{
  "vocab_size": 4231,
  "init_std_qkv": 0.0493,
  "learning_rate": 0.0043,
  "beta1": 0.95,
  "warmup_steps": 200,
  "schedule": "wsd",
  "decay_fraction": 0.468
}
Each number is 500 + 25 x the weight over its row's rms, rounded and kept within 0 to 999. Layers, rows and columns count from 0. Numbers have three digits each. The size before them is the row's rms in percent of the matrix's.

# layer 15 attention output (transposed), 256x256, rms 0.166, rows 22-31,54-63,86-95,118-127,150-159,182-191,214-223,246-255, columns 128-191
099:495507505534537521476504536521493517483508473521518527499495521516543501527515488520482497487459495453456489512471496482452518508513507502496509536515524502514476493492488480469479494524473500
103:491519479510525534508444464500482473465520533502464498523489490492501488512540575550511508476529445536508511513543519498548503504495530418526503521531476477525438524505521449495447481499471495
096:509535463525508505531473480586517503481525493484501462493464516513504494505511507523463513489527516490469474484472535463496502463478507482499522478510478452506519495531541524496523498469520542
102:496520474546520515503488520510489480485494469524544530525500482493552532486510505482491514458487472467471521489446507494497515531431542492502508520500501521517481496540502503493500500515518502
099:496510494502477471510466514494505467536513503532496487486498509461527502476513521515477434499503516492490511471526508501510547491497501458481513507488515530509517483501452489521506498467496505
101:490488518547484521502475522464530528526558505490513460496519524512528467481468497492490470485442519503511514468528505472524444501466484524495560521449483499495534507481504535483526431586507479
095:512572455497504524537503510442483506491531502477520504520523483476505499543474526455494479436493489507527513494521502482486489460521463484524496491504484520490500506470515505473512524487488473
094:499488462483481551531419508524541478508473520504471473474487493529518517464471502526483533491536476515520545491520505507524531471501492485484543489461454485476508501492489525513509502556448502
111:494501482508469482505499510524444485473501517512498510523487506487507464479500509537478556486512529542535480522545502500507531481518526508483503479452483490494539525488534467522501459495470503
103:482498428519488509555527475499473521544540462468513503499447489504507525506449516523509497499430523442507516492452508505513487504448483491515487500503468526519487505524518534528518496434499504
104:500493492482518524528503435498524538525511527493471433519532500500438489512484484478491533497525507488532508489474550516507510533500448481495480469481498519486520478486532545529531473510498513
097:527510504526509496461532523548519519500532491510527525464511505532510509452517450507504474521495500481497559514512509514499494521487507487494528483502500501510519504495500520481515470498522493
110:551495525431484498482516487524523499522532478496497519522521514512464490520471511493493486515474493498520552490549518501481480508524506485515501477515512553492485487507492513501478502509503496
099:522532473477485516510504494446475500489531519512498534501498504515531523478510578487499444499516492487522478522487480533464512500505532515523528497492475509479488487486489479525479501472515487
106:489497497461522517496523496459499519474468473502515422530525478532530517507510482529492493554494515483501496521526515497492532504496478538547479540489456484462469494501527544535460522544505533
107:496532531514508488519487449520464484487480489534520534486484510520487481494523501553546471501529493467473450502534512487534501517519496508499535481500489480524469493472498500495486580499487495
102:485502534507488491480544467534510518532531502494529497487529494543475534445490512497502525506487489484459477494462556492544521489485523501471477508510499490526492450488490478458477471515504488
117:492529525493534449468515516483497488496501508531555466538477461522501527476527494486505497512476504468467475481522508558518505507525500505512494527529544526496519535514492467505499509449510486
106:512493507514535503457479504483522497542528484512471518483495525535506519556548479459484525491483481515500480478488523485547476498495495466504465522527558500533537485510489460497521520509541477
099:461487528443529444501512491497482493544456476479479452485468509476502534476487502504520498510494493506466484533549523530517479500499536489515458469481501509503447539509500496432507461542505489
119:502471498493465530521512499500497501492509451487473566502445485453478508502481507529500496530483551534462508498488487508512475516474534500555488533481479498517514508503462479500496514513527495
105:512531504484476499515511520495469475490487476449504466496516510496504465480466493481504462441456506500508519505486492536503549469512489513479497549509515495482480491479530505444474559494502468
113:484549483514495566528471450457531537471499501467487496484513498473509496495512490484507501466506496516483476495473448483551492481472500506481513548521486493537539429512514473502519535505469475
116:520493506513483469504536483541464503489387505472490461457538536494477494556537496480513552498539526527526489482499502487456507478500458538484527503489452535501503517509504509468522491497515438
124:518462538501485446505544506492500465521474528511457528492471506499445498492468512465474481461474450468485517495495533514498490511500476515481531480490498511504540488533487506503478509518512432
127:488482498506487469522470513488475498524499485471536504505525511468496527543467510494497494519484462550512505512486501515460536482488484488517505492523508494499471484522455462490536487486520529
120:498474417514511514473477524496432492461478482519505498507458507479493493498539493484496491495507518549553493488535451499463479530519469486523504538536551532500509491536484542505490545556516501
127:513517500522477527530528521456486492480480514482486511454507512460554496507471494505484486524506507538497532441460493484466464509536521558512501542526492503507475497461482535481535476531524525
115:496526487544479513476455471487491526519505504494464458510510536493489516507475473517498526506517505473516496491472479493487488539464502526483451461478539497515476498505517530492455475508488535
115:526491520502484525475486528472519481506481519521466505486523471475552486529503501502434483481494484499521467491505482481486457488502496490491556468495536479457501521502524496531484512511506472
094:496496512523450508503498505506477529483465523490491534475447522571563516466532457478488472488511474473471485488493488496476468526528564514502527542520496503507510495475483477471455487466488475
105:459459469467499521508462465460502468507497532538514484521507466475502513512555532509495550509534506490480488516486520481509491499511526461496493501487430489496522493522463513468473510481539487
089:462522497516501516543519508452487502497484505468527461487512463470470501511523526484491511458553487474448463527454512530493562516528501463502471485503485519477492484455478520495500474461490503
099:542479505463525501507489523479536506505520504511511495528551484492463499508528481524498468521476495524465540486504539500507523456474476458509497475502484482473525448514525517480470534472540442
089:519549512498452478483458529518537507546509460513513512514484527475502508457507514522526506485511508509522481502561490499483455507548541480522472474492492468502530529516476481467496498506493498
100:500476526463527475481483502481555501459485502490467486487495511493477509424487521497463555485520493521512513513506481499463480503516520529495473509549530509477517453524466530474486474481514490
088:559520478457472525515493475526462540479471517503511481516521503463457497514532489508476540506561465519525492499489493490518497530518491486516489472452474541495519508482538488538542482464507488
083:481489488489511491476522483529506504492517512464448526469498497478467490553487456556497514511552474490540525558525512480494502497481476470512490487488513476494527507517492510483482443524525484
093:501507539508501477486555477537480486502519526481488496520463527531497464483445469513503519493497505507498501509500485508503523474554492544515509509469529480530498508453510494497474483508476502
103:524502511494457519536500506493494520471520520494501551513474514476526461509513485496518504511487507480519532527450496486535499498496467528455498514500528495503515519511529499498491478499467521
103:500490454497526425527548500489510488467486525538515492520507490500543487520512516474488431460474491503471502502509484488516486469524509455524515482483470530508502516517497517477484497494520490
108:543496496524498482515510529524544469535530544487516451499519491505555520525498503475468519513487476474502468492490511482497487514474505500509491483453514498517518524482516561487547513533467465
088:494493462493457459504471497462488488524520489514546538479444493467529514497507492491515521484526523497489499480534503489463503465504541491470511524493550462505495464473446523491445517473513495
089:530527487533528517512491507463527427488516551500515500456519507533507522490549504540529463511443477473500472494533460473500491507513515466547503477461509509492500541496508536509473477469466525
088:464505507495490546508502492501526488519469489517534479476489511528520495500506508496508493517503522526482448487477486525508514516512538515475502515519543477498443510479533493508528484519470510
081:502474510470479525525481505481498477542521481505479509500473520500504545553529522495461501537495464459522476531504534458497512516480538524521475498481498462520491534522533475479546491498480483
098:495514551485537478477478523526549487481520529494466522528492485483494466491482473528482474494451467468462500484525484517485514514496530504513501488489500522550510514482508488501493539518528511
080:482493517503537506446513515524488543518533511505477468520520426484407479478492517496479523495494508527501458479465491501507514510512467479514502514498478490513456521473525469488491500526533503
082:519477544508504470475508459505487454508469546500530469471528495488484500488509533506507448508473449459474508485517517469484501482475498476494514451486458484508470486538494527512510516516499528
082:501482521484510501502478480520519514520497481500493478519545511517511485487504491511479529476483532512484474527477520486485516512522483458486502461475471514488495512515485523455500529534489535
112:509506509550487473439476530553480521467459498486490453474481486519511515492512469512476487499462474498543485495515495501508561441480510502482496542503534534461450540514474499507518502532531480
107:524499432503499512524480487492559493482484462513503497495443507472510525523480532490521575512504547520453460520456477475476466476525461548505458474527455545522471504483476510515509483530474522
124:501447524515494520456492528472474488534471508522486506489495530499482474476490510474502493484485476481527510540483516514505508505488475515523507477459502473515480526543512510499533492489495482
101:479485491513491512537482489512543507526510511499467557510493498516510450524489485484475484479501542491465483477550482441523506472503489497498457476467546481513490506504492503530487523524443539
121:517524512521466510548518510476498471485521505513479532492555511466493533474523516492548521498527524504503511482508458484519452465496483452500524492518504479548456506480503480484555489521472535
111:530481461500493467460477511478471460458484502481491455549492457504512532485514492524487509521506498532490499495489508536553464533461484506479503519503545504518477478486538505462470531522528529
108:503504508481502495520523513483512456481495507524485502482464557472510512490553513541490460499508503445496498537487470473496494475483518499488519469486491467461519536515528499539524516431522516
117:462493483544472485502492487560473498482516506459484502516495554517476497511515508519512501496511503497505479529538505455492541514460476448511420504495527518477490501505506487492499512557490472
105:497459504457476508510535541447520488511454474531531529507498494477483507477501522518562499506499508487476509500509467528508474490525474492489558539524474477477493501526480527526531497477520548
118:513490477521501491476472475503529472485527512540523516505570498471497466536505496513513565486560504493504512485471536522477536497502486518499542462501506505506564486447471503509491511494490532
080:508537502493456438524497486485475477561533461547563537514493488490511503503549524483497495498516498516470522520521520495514476492494532538485483474509487459501500477530517511505491511477478512
070:505528519498526480492476548486481531511519476509499485487544473494499496537485507459514458474503472503487448485494478480491517492528488474469485497510504521480464469514520539522488550549489482
083:478464504526527509483483523528490470474458511540514514502510469574528503515510505493510506536488516493519537479461522504483506535524516526475505522492484494500489510509509468473491523539514547
086:478488484501499472477525504496519530569505514515469477518480507511512492485479472515466572517479505514491548552468532513525513534504517474472481499556496457468516500553499461486481466520475537
082:532497511494524528497483517518520509504502511469488506490482527502450499565509502513519524522466515494545496518538506498460484498530458499531520498510514505486460503492510479498556493474460443
081:472506506504513502514554478511505521502531511469520490551521451528458484479491462461463492475511524543473497542497474552513544452503475459515496471488466510485505511513504474521479489497509520
088:487506545535519532511506512513550500535485510516482508519503502521488504526519511488534476537495543477533474461501446467497506500477478533557492529498489439477529517451514557537511515495499487
078:484507438501492505495472495469506489520495483458499543479506522497558515514500483491516477480498471484514509532464486508488494523511544502495531478483454516483475479523535526479505548491495503
090:454505518486504531545504477495537494487525506481476493502478468472500516517471479471467474491499539477524498479496511518512523469468508453523505510521439533484485505481533509473508504524510499
081:457491500495501491495534524559458507457442499480513529529554485471507469469520489453487432466554474543484484510533461530481520454497497511492497497504452481508479456514485515506480488500499483
094:532515515530494496480487494523497483480509491487475464460559482461478510520488512528491473535450510500542519483530512522508512461483535458485506518522506523505531536514459494481534534524516486
095:507530478521490448531519490476501500472478433515490522465496522516478522461484482483524477493496518513510472505489505504493489497516490498499476512506500508476514479525488467561452513516485525
100:465520503519525486512473507447467538495492519558448454474505551481503482438505494512483507518518465499487495515527458488542459509494443505512529519499479520538506517508477495484511464515528510
094:514511510507463510493489486545520513503543469473507492509483487498462481520478469479516483455520565480574466483494512535508481508483456500491487496493486501515485485466543526506532524502513473
095:527510505518470493496543511535478502496478513457511515512481459502511511513519522452508450477518499478493489488468475505501504453467485463502525491466520506508510537527526489490490527497522470
091:544487505513499511503506515468490513467473473460503458506527478475513463547470456455484457529513484506493510450442486519488475492508496515486457510517518497524504471491522489446513477502503510
094:513482501517471499486468500480477496484481509511474499473439502464548482489487471513514510518541508484541505528537461492487482488563489515502529511514512519455471526540498500480487490506490499
102:487497477523490545490507492500480495439452483486498526486515553505531462467536520482493458509486489509493506470520498436538460497507508544473494512457466504512491467499506490525467546505516502
093:452512529486482507517509505495524571512455505483517487483504466487482489469492546531562434479497542494506543518488514481470505546509515548535466484485521503481518510474467553504521477506477504
100:507496535535534497491479512509498484460495539532532494468515540502523511512518454453480494529547495487502517483493467455492493516526483529540542527470523474480523535450496471537481475495522554
# layer 15 attention value, 32x256, rms 0.0914, rows 23-31, columns 128-191
098:508493504429507523524459522469506513499509499489493472532514432536507472517518482512491503510519486519459480515518542484492481462492519473549445493453505528511537507527510490477489514491467480
099:503547517481480497520509513494497529532510446452520464520481509498488479512495507529462481485464486488504445529478537473501553500519518461471507442471507465501506506482505493502508480488513491
099:489483516513487563464503455469507505512557445517478500544519504505495509506537500471501508485494500543513523482527518460552473505495542497476461499505518490451490476488491494480511490512485498
103:457532453496458495515475517501536465530533462520470528466514513493531484492494513537512468518525559499500498477521498507466525523526499473522461502510527509502469518503524485470506506486482520
098:485497509475468500484492553497524492525541553508511484475547477535514469487473471499486521480504518539469522479490464475512465516479489505504506508462515524529456454497506505470503491539538505
096:496509511487471491547520468494517465500475533484443519520515535509487483512497545514492512483524462466534519562503520503536509501523501504480522452511511497484493511519501531529530524486503473
098:485476490488466529557481458544522472484552511467435469478482500523482497491483531497486477548528468507483530537495501502470529485486466511523478481486518491492540535490500513478486488516476537
099:504506485482536497497504483537447466420543495517499559467524447472517484473501509502504512493485507520479474466502484522505536502492460501490529526466500469493523498526504481506538473498491476
100:508509508506447503518488509460504496497514492509488525495515484493499487508497542534479513506444475487463513476449536476502482488482465539506497481497457497551515496569497505512548522493464537
# layer 15 MLP up, 896x256, rms 0.136, rows 0-62, columns 128-191
103:514459492479483543449516479544479503530473528525499487483556514520544427492528476515512486494468518485457494501489479484496538465526505453497533515487537461524484521546491481528510514498511532
101:540490490470546450510479497442520540515489469484502511544502559466502466517502476487554497497518495468511508491494488492547493524530526514510456516498517560517509495509559488487537497476486494
094:515531485502490538442480501492486513484474488490504507511503479544497438521463483502467473481475502495459488482482545482512495491484536474499495512530582486492525520502478488450488508529509482
093:507493488510504524516440459485488522469516533508486464490551447532554545507477514542503508520465542487535479480441507504516538533510534480512536489491463514509500523544489548497511497473516466
091:536514481501526499512500501470520500525469484536452510489555503502515478493505539518519501510479416526502547505525483503515536549516546501512455478493521492509499492526487536520516477511534479
094:478495480502523527518519491506473506513535547486480521507483500492558460554544504476448489507493475486498491465503449461491507527431463498520496517533514502471488549489523518455501513477498502
096:518504529486540481543507459499538452509506458513480506523479456453501511477520516501501526485449513520529510508518507478555515492473522467452530516456493503493480479502493477474467471478487459
095:500518481467525509506525500501537510497510494482495480497481494534558489497448514503545492509521499522505538538505525498517478490531514519433484488475519487517524481499572488509519463458487508
096:457476518515520479523493494537485488466491478513504499474514485495546491517519470520509480491524498474504501444463515507476524507439506521523479526487508479501521478519514531467541511521531480
103:458508466486522529483479466474505517500501514484506507512493487533505486494453475474472482520497569459532511476508519503503499507443520503569483516481520502429534463506512513495471483503498522
096:473470486453514513507505503490487475482489486486459480473501506552524479491494484485524530526459533511486520484496494475476434516455528463558528475522489496514433481472509554508498507493500519
086:480461509496518475475538510485520508479560549499537506478508543505489480543495472469514512472490512476445505481547497473479503518502509460506476474503538497516533551475504511523506538447486458
104:523522506480493510502483484489518467478511503556469487498503505477506498518467519492477481509496473500458528439477482456498495488513481510524434536513517507460532489498508522466473521443478487
106:478490507505488514480494537532553527524476498494461489517481506475503485548509519461481475491495536525509475505538508488511485486496513503511456508509503488489514527523488502546541466447467495
089:491506499523550480543505507507476488510525510454521459486526474545495504507472520492482487496516551507504514517466516500521527494487490527515512481514505505571485440483507479467538463467522497
110:529455535485534529492520494533522481503501469508488485499504501473504535492503457479535524449452525514559437481511482464546486504498492472494451485453546470460549504478475523494523477507428465
109:472474516496446478509502528497516519463509508481463519517506514487485514524515510523480500513490532459517521527520515483505512488537521503547469524449439504530493458492466493487508490481515487
090:481479511506480495527475470523492533441511493467516487516525475514551565531446497495470518516480550515493487467496487487512502559515485467486460518521492480536493522510492514513501512463529460
096:490514461465460471508548468518520554480509473461524506483507494510506517476505561509497527486467471464459481496518509473480507482501490514498504492480524500521514470496525469470508509532473488
103:476481480486494515512535489465532465516471475463473538519491543528511501527505541499501509455493512479500489506501520528481439498542529481457508509436489510458484450505524530487483495504495501
099:506483457473523526444486530522469505531516539482490527502540498512475477541488479489489517501482492551530498498490494509507523490514498465555488483504488499542506509510465498472520493497471510
096:518502507504504457486491477496478499575461471482501462453470492515498476462498569483453453502515505464501508516504486504524449543486475485490516471540513528498482475501507489496498531523504504
100:525523516524529529503502456524508499458511486517483534547473505477460507491507503485580497512488452527512505494499526475528526499490491487515533478509529529529524504511513509495519483503485465
093:490465510503470490515496521468467498554471495461444501515511479530531486494520508449454482487497501461513498525542526523457477515480514512501497510518510489485495506461545501449483484480485507
099:458492520509499481506527481518541537492496511468518503486478546458498495485531488478547464482527536500502475480501514490472535532486499481476530455513483477493465505467511471507508492501488505
097:440470457507442506483519483476477494523466492496551545491503483523502473505499511462522500509501486484532461530502510495455518517482527515477463503520491472545471504455498480476530509479495482
101:497494471446497456478507524544499474484499540489452501487525542449531536484517458506493511431462549469521508471495487509550446469472533495509504482518479505509557525495546516498522486500487489
099:481469464477508532498528541527486492553512509534498485525518468494475502507486512482511509475497510508536480534515509452485493525508537551448470482482505516462486495536539526505476513490495497
098:520472459497498526465548548492502523523497508502473519492469541553532514459480469482476513522472497570540533494550516530487472453496514489494518532492487495516534479540498523445464510534482497
105:493516520494545487445517492500500446467506467499476476489491500518516528493501504481486543489511496516483517506523526545556531500521470476538476503481492494492526495532454518530462477486535540
093:486477499525517509501506520474506513460526515462466472519537519516520508487503503512485498482563530474541547481493504489444562484501515515546521551493474523470519459497494503486509505495514483
103:503512472538479525496498487549468498476508515482489511442491505522525484473471475547495504504483544471522485488440514514484478494499533512559468505481508477480518493472516542531529505537504503
104:463500482495564487494504482519509470501483527512481514451464525499482509539541561458531503519533492495449565531500526524527502484528472518494476493471502490516482495501462507467525509515477464
101:521490474482491519505548496494510561495519509475540490551485521529519493499506518472455481542538481501509511500502452503471497533484512490463499459476500502471479441526477490486550487507500440
103:488495483505438468530514560503505522495472530487473467504499517494489495505466471522517466482489482484492507499498505485552496505478521531466488521463497496531528504525525472496490473468503498
098:519488505457458485472492532502521514462499503441468471526513495510462509530510502492513488503512505484531470521488547517502511511476530471480488508527510500475508463500515461500511487481492446
099:491484452527516516562472538534488477514503518515503517471524457518501521520523478499477443523488459533507501496486520501523546486525478477499496498496495482507488492515527497540493485465451478
101:526496521476474448542516485474489502532496510539431505453481458479509478447531418488475458498490501523503465481517491537504467463481491443526493506502505538487519496505472532494489478531458483
100:520466472494528514483491505504500518518463515499532511478508531553479533516464484499466500507542499467481559507516546488508525523514520469537503496462487495496527527469522508528515512545483458
104:513505512499499544540505462523519504499447491484484491518444498520511539491512482529506494479487486496467529502496528477515514507469495545465466517481457439510489495503559504463482493503516478
094:471505493519525494487527486461533501536509561531514483521495484506493525485542481485493471504542512536523469487498478516470491561455524562464511485528432497473519528499456514487498479503506512
102:490505456469499487532503550498469488522464524480506500515564488530510513539492541465507506496467529506471481445482522557520518507491495526506522457499516531530508496529455483487527481519524487
089:497473457470477517551445509468501497508508469480525528511508547508494516521485472472540489495480488467517481476518559511495487514474504502533466486479454472484503434483499514492487519461521505
090:472503504459511455532463477515530518510505470523482503498532518497505520490474457520513492480470494476524481526534525434505477505487504517509465490491430495471539451483466515535499509541525496
106:518471454470541500440500467495516469518476554500474492520504474523484490484499546515540531526492486487472484512511506478522531445500462469487461524505518497515509515507520512465517509479505490
103:468491482495489504512497496491510472549524472503532531495520500520527539491521494528498540505475579449482533498515547506507528538488501518502544482508491499480518492504533503494474477545529507
101:483527465551479456521472490493495499530491483482503477518508496539532532504522496501514516483488498485514479464479504500536477507499523506474546517516491521529481522502476532484509465522528495
107:496518476502491528544520487496469558516494475497513503473525485503508548516534512491479488539477512510474492497497458535506534546485508534504533498511506531538501520514492497507549500485495476
098:469505495471481519493494489497487483535502525527510475469454475475487518496479463497478515490456489501472519492446482461521539514459506482501515474540523567494480541525555509481491495528484512
101:536520505511472494523561512480468493548479555510496479468546528499490453464473461506462520472517500518509519495506448518531500514468475514514493533505446523498476560509507505508500477519478561
106:526498510509509520484470516521487504505518494489505479480526499479519528492518510461520483503471531493506514494486482518470495480487488471541503490490460508498519514453477485502510481540507503
100:452473514506488480483457462520526524473533529529494503494475494511536515495520470495509529533503591494484482510484457463540466542487499516462497508500501538493533540489454493505512500519501486
106:475533510475559503501489491486490545494533539506481515486501498505510480503498467477505528530476544522460506535528482502505517498518461490484450494519510497481523532528476496544501472493471475
105:471500526509496488489492514514501466522502510512483536510513487520510484481486487512482501501542490454517521477520492499540497516474503527485542474526498461504454530492493470503537489515484530
099:523537507495530482514440494562508493448494503498491501453491496496532493474524488490496497463460467505536486471508523450511550528482541484540509499459440532476461487518489482539506497478473501
105:540459491457539495502548510500519492497488468495541501505516510500544463514484511493500571483511523546484498463502524547486463520565443510491527477518501494504518486452503523532459527472488528
089:450442501482500502460532481484472507513498517516481470495502460541503553507468511525486534495517474516474546484505453499511488535500515512472481519488533507487494474502517470483493493531513453
097:496496515466505539439542521470490462499522451487523484498488500497512513504509499502463460494439526455501520506529512494495445544478489489492521495482468492482469499539467505486445464516520499
100:487496519537513499472490509501515504531543537490482476472528511526496534484528502489518489521498463499500507495502451508549445500516500522552509510492503504493508492523469471493529488506481458
102:494458483499491492492506499496491495534547453472550542485490524509543502510512502499507470485525530495484538470483532497429517502498490498445523501502530485522516495513449501460510471491479515
101:488486461499525480481501518464486471511489472519479502546430523549496492490508514533466482484479491494502494535486523519482468495513487512482514493479499522463476494505488476478489476485469525
104:507527514488497504487536490473437503476463501502487481535486469478525507526500543487486473516515507464475455477490459508565508531513561562537475483509526509489533504515465532514477482508479491
096:467512509507494482476497506489498536508514463527485473507498439467499518510521505482500483489484491527512520471505496522537516494499534531463479469499519503478497513495502527498472484512495486
# layer 15 MLP down (transposed), 896x256, rms 0.139, rows 0-61, columns 128-191
089:485464505475486493500524478500464514460503485477512504456567489485517475503479549486542462508486495517490490501497490503470490531515498467502527471461508441502484531481462473511494526560503501
102:514482547499526537483525453577514497519486468501464492480510538473520492500516504465499505519499521485509467508527473521489532480490490461540491501481525507462525493550494516493539492491525551
102:519501481495539499505502503486455472501529510563482497502473495472518536523533477507509501502509516465546501515481508496472491496458481470501541476501498503496555471557532509534509550502515460
083:495490482469510491471487496510480489466524492456488527511526502544489503511517493519501456475494470470531525479485474485470506508489435472512475554522511496515517516492492502499487567480465518
095:500490535502563514509495517479496491503527483502492531537541502503487479521537501518507473493517518546513457488531515464544473556498509527534477513531488469524529491483510562487514499518509519
105:499500496505506491524491513511518484473529480464517522463523504525463496494515486553515493483494540525469516545498517502519529429555510487530517510484471553512511456519507526527516536554468503
095:542535501500517497543491543483504519501489483533472510495531500541560480506490515529488452552477483474490502516491501491530506432476502495514465506469508513525498479530500512492485519556484519
095:496514493475503489500521488487514517512534467507507464481533513525495495487455501513480544502496483512473542508487520519476535529518548439512503538496505482531514467540528457453473482524477511
102:503555549504460553503507455498520477511475513479514475464516564462553501509475467480529490523534472487485476510487504537472509496518514551479481489530485479494486481479452490488524468516511471
103:513544509525500492481508535520502488488485491526499487525492510514477471492492521485468505471504488516507520492484505506497528487547490535510498499466499466485486528518499465461475517502555461
096:426496464504515520506501458519501493502496498507464514509526522515521500517488493532496473518534476472510516534502497492501493507507487488546487551481540483528502471486520509506477517490483522
096:545549519535480523490512459512495524516463454527508522533474496518480519455516500496481486516527441529547528501428522503509503490506514504469456518496459520507466460533457515514465489513457462
102:473512462463508503466498480478478524459499479487458550525501483497512503513497499500501461473511482546483442473515510506453472526463493483486564527512511446510488512464469496503482506513489537
106:480503492492502500489503440482484489499426540496492448493506502512516510504515514476462499492525507505501459519543472535493484466473521497535448479439470431467465513517505496490499564505487496
097:518487495504520515554528510522485485544485501445483496475468477514508483493516524498473491508489486501492498471461517539511524476504484525516544497503478486557512489457457523480563530506484554
104:517535451533487492468534468465541473514527506515531495501505485522536515458494522457536507513508507489529502508504529490475522538532459496505535474446514499494526500519471463534500501514506495
097:516494499491500491433493503518514515507472475466501527448485470540517469492544508485521496460455481515495499573490493514538528535500499470492495494526464507484478497535509520513467521523536518
094:477476495502519518489465522487493471488455486526491488520473510473505498467562503504517515513508494508529468508492511486502467477509528537514542468496477522515502488469501523471477528519492511
100:460519459455434497485534484482532510511478525469515516530517454514483474480514481529483546465484506489516478509519502508499484538497493489481496450500493543497512482535464470519540506488491511
099:519464542473519487525473493455502497457533467482506492492519534483513468474488496522528476500517495500515518489512476486448496472526527510486509488477516503487507470484451408526509495493495475
105:467491522521495509571498457481500506467539516484470463448488540482518490493511474533505495558508513454532548491505466485517530507484547519461520510509511543512488480459499515514516449518459485
102:511472520454483496456463504496508497469489548511494507501532508511472502541504482516543489499483477503442538517518510527483543499529461487504481500535498508474471511513501465495502505459526526
107:492468516518502560487498495498480495521465504495516539491472475509503526505518507507452500497500471506483533512487460537532483497479452550507507482532486498509487567468508552482512490511467500
099:536527465511513498509474527503469540526499445506483519471472506507489503450490476521453490470477509492506453520507528527525485506512490512498482482521495460491452476490493514515518448504529548
099:460512497508534513492540518467479516485501482518524447538537479487521505465496510478503494514490494503495489515496468536506506522508511492507515489506456499494496493509501496497485499459485507
106:500498524521479499500464492447538482510466504482513490461526471505481480506577496461487469467479497510557484525523506510487504480510514467502536467486529521489537479524472461520497522495476471
100:497552459488512490516524497470551516496456497502505497491572503501491480474479506503512517513501478509533508479473509528521512516497461479470485522514479510472527496531566439507561483475497484
101:517527502539526471461500503502513549524486476549520485478467474518490511511461508492480556501505496512488546492502504496501526483516443457507537492521521480539519486492526534503468525445503481
102:515468516483489402487489509488451533549528487509503523522487495461469547488502479433469539516507512534507447501498525506486436476473527482447513456482465512522504501528488511537509510503466522
099:487496503512523522464479485523500495527516513513525513563505507529511541500573494515458542541525532509496521505466545457495497489539497493511506514480533499526477499417470479479479495494550492
096:501540473496501467507484507499490499534462515482477499537536484479502519526507502450499480514501483500491502501496462508480474474483517459494486487494509532472475485508534451486477484477474549
094:472449505465495466540501506551518522474475532467516499509514447474572487498519505501489442509499478526513505496494461530505501475493457506522492523517476462476503478505474490508519572477482446
107:466485512545488497498536475494486479556495518499500494520547545511537485518502550470465477499475478474480494454504503490521513517499458470517498491497530466487544513506521518550493544473455483
107:487470488506463485534477487461518474506483491473538549538556499516453476512508489541470546486476491521516509469512476473514472537497485464463492455503466556499486493480483513508488569504495477
099:447453501480496490503484525542474522500534508500486510495500491545493493547502559508512466477467535479497473481449496511492543513495478531514481482533502473492467531504502504478496466509555498
100:468521536520469536519475501525537499508475495535518482493467478524511529501500469518517494530493489504487522471521479522532497488498470537532486507485530479508482483461466497510533501542502511
101:526511488513472515486553506518479516526496490487485480497503524504497509513509517531483536523455498517539491462483473490493513514474512500428501526539546490522476495528465475500519506484510493
102:512509496475499433471486463501485487476568488541490530468536524470481517472483472519514425507472498481454510512503504514496510497493504483501461509506495538475510513438504539505490545544463438
098:495510493515488526505530476492523456493542538486498489492476473516494475469520496495511520511459521506505533528481517483469501444493471524517514464494508483516488492515504490479501499481531482
099:519534479510483518509545490480514473532528489496514461499473490506512503513521480498497514558489547489480559463502483480515501498430492490443494491493505487480480482480471483522496463516465505
098:520491521493491478555558494511514459444528517485533512495502509488458514488476498495502499492494536480490467481517489517519484494490488439560494476505515485427482480479583508475487550532487479
101:503497546489481523510493487506523463526497549460501509503512493485491516468535505494536514463488525480470514553496469475527479491560503515471574517529489510497445510492508467517485473538493473
097:503473530482545512506467476508477518509494509510455493506460488500491460488493502538480514476490490474526527513486479499527575547558509472519473498497494549521462522477492491440451483549514468
101:485520487501490538490488524467453525511461506470516488489439473507524492504514514521496451536537508515471531537483463534492534496453504495489515456513543486494501538479513482474503474494514506
100:489512488489482527546490511510532526490507510503526508516525535471528483492478533520469510523520511435464486513520512497503518480547495499518522515495473511506496490466497479508495488520509491
107:495477512509479498478544497483555505489473498501496535507547492483536512508476462460501495528503530485533505480518492526483531506503457496501496462537468493499503499519548480518487496455490516
101:482460470515520460473555529502539490509480491518516532484538468514475495494493494477504492506501463515528521506470480502494536516529496493498493508496476565486521501507475507505479533531465461
099:518521512511485477468490482522471470513482515515496514477500515535491474520510501447540449496494450529553517483476512474476480495491487476521490507523530504524481535518543446500452482466514458
085:490509468487506506532472531513489465523517512505537507513526562520528506491498503545479505483504501479525498581516484474501490488494513499526527477510481516488493510506469486482531499465488491
102:478507513516559493479504475576504511559486490444499502526479464496454467498482504511510523513516509493510494471489479510489488485474507490484500511552515496455490507514462473479496490515489523
103:474518487499485467539477492503513467476463505541516540511478479475469465458469502499532507525517499496525493497450462475469520499471504492460471449476540476474509498516492546539510511519497526
092:524491529485505510520509471515521502521475498483533474478527472507477508519470504481473477530515510505469512527490509501499543492504507508507495505482498498494508492489496489490504495481525488
093:506498481476479508459509457503509478530534496499502529431559487495506515537478448487493526484487500457546525500520497497488489503568474436504507485471482490479521477500519502509469529480486483
098:485551520489519489500457487518508497501508494505471495519543425473493473481519503452506517492508490494444550482476539498537498537500527477455515498474483480514485536494468460530524493509528493
100:523489485507521494486483478500507503527499468500521489498491479481497495504518468513488529508529527530491546469517502490519467549468502457538504522510486498534534523549447538514514422495493482
113:496499548500520479475526531507499500490533526487533532472516514468511477490522437508484520473494512459524476470482514525553510507487498482522496572485493504489532485459523504540537518484529530
095:510524514552538481513546548475561428468490485475494555525475499494482523512496520475499471471483461446491480475526536510508512508531479521513452532517456482505526506480458525532501549488500482
100:510549516523533553477482518447468479507550495563515501488531489549487503490493499480504511495511490482507485522518535504485465476449444476494521485518485474470471515509519495493474467494506526
099:510491517487511504449501500492481494479491521461466521556491491508522455532478513495513476470499482497468507517488510544510473464498511504546472471521495501566526517506496513462493511497540519
109:510491565502501538497579513507501499531496495537498520488500494471481477474481460478493500544479496463572451469501502513491510512465488524516539489445535531472491499462517497470478484506480488
107:504497524497497451498542489515527502493470524513499509476550456488526504511511453499474499491480568502473489434505487485512491498509496431519482528496469513530511479514499522539514532497493460
101:542529509521446507466470526488464511532506505464509473495487481507497518530502527492482478485509539473476481472503486439539518518482498546494517488453472507475497509486473511465532488494524489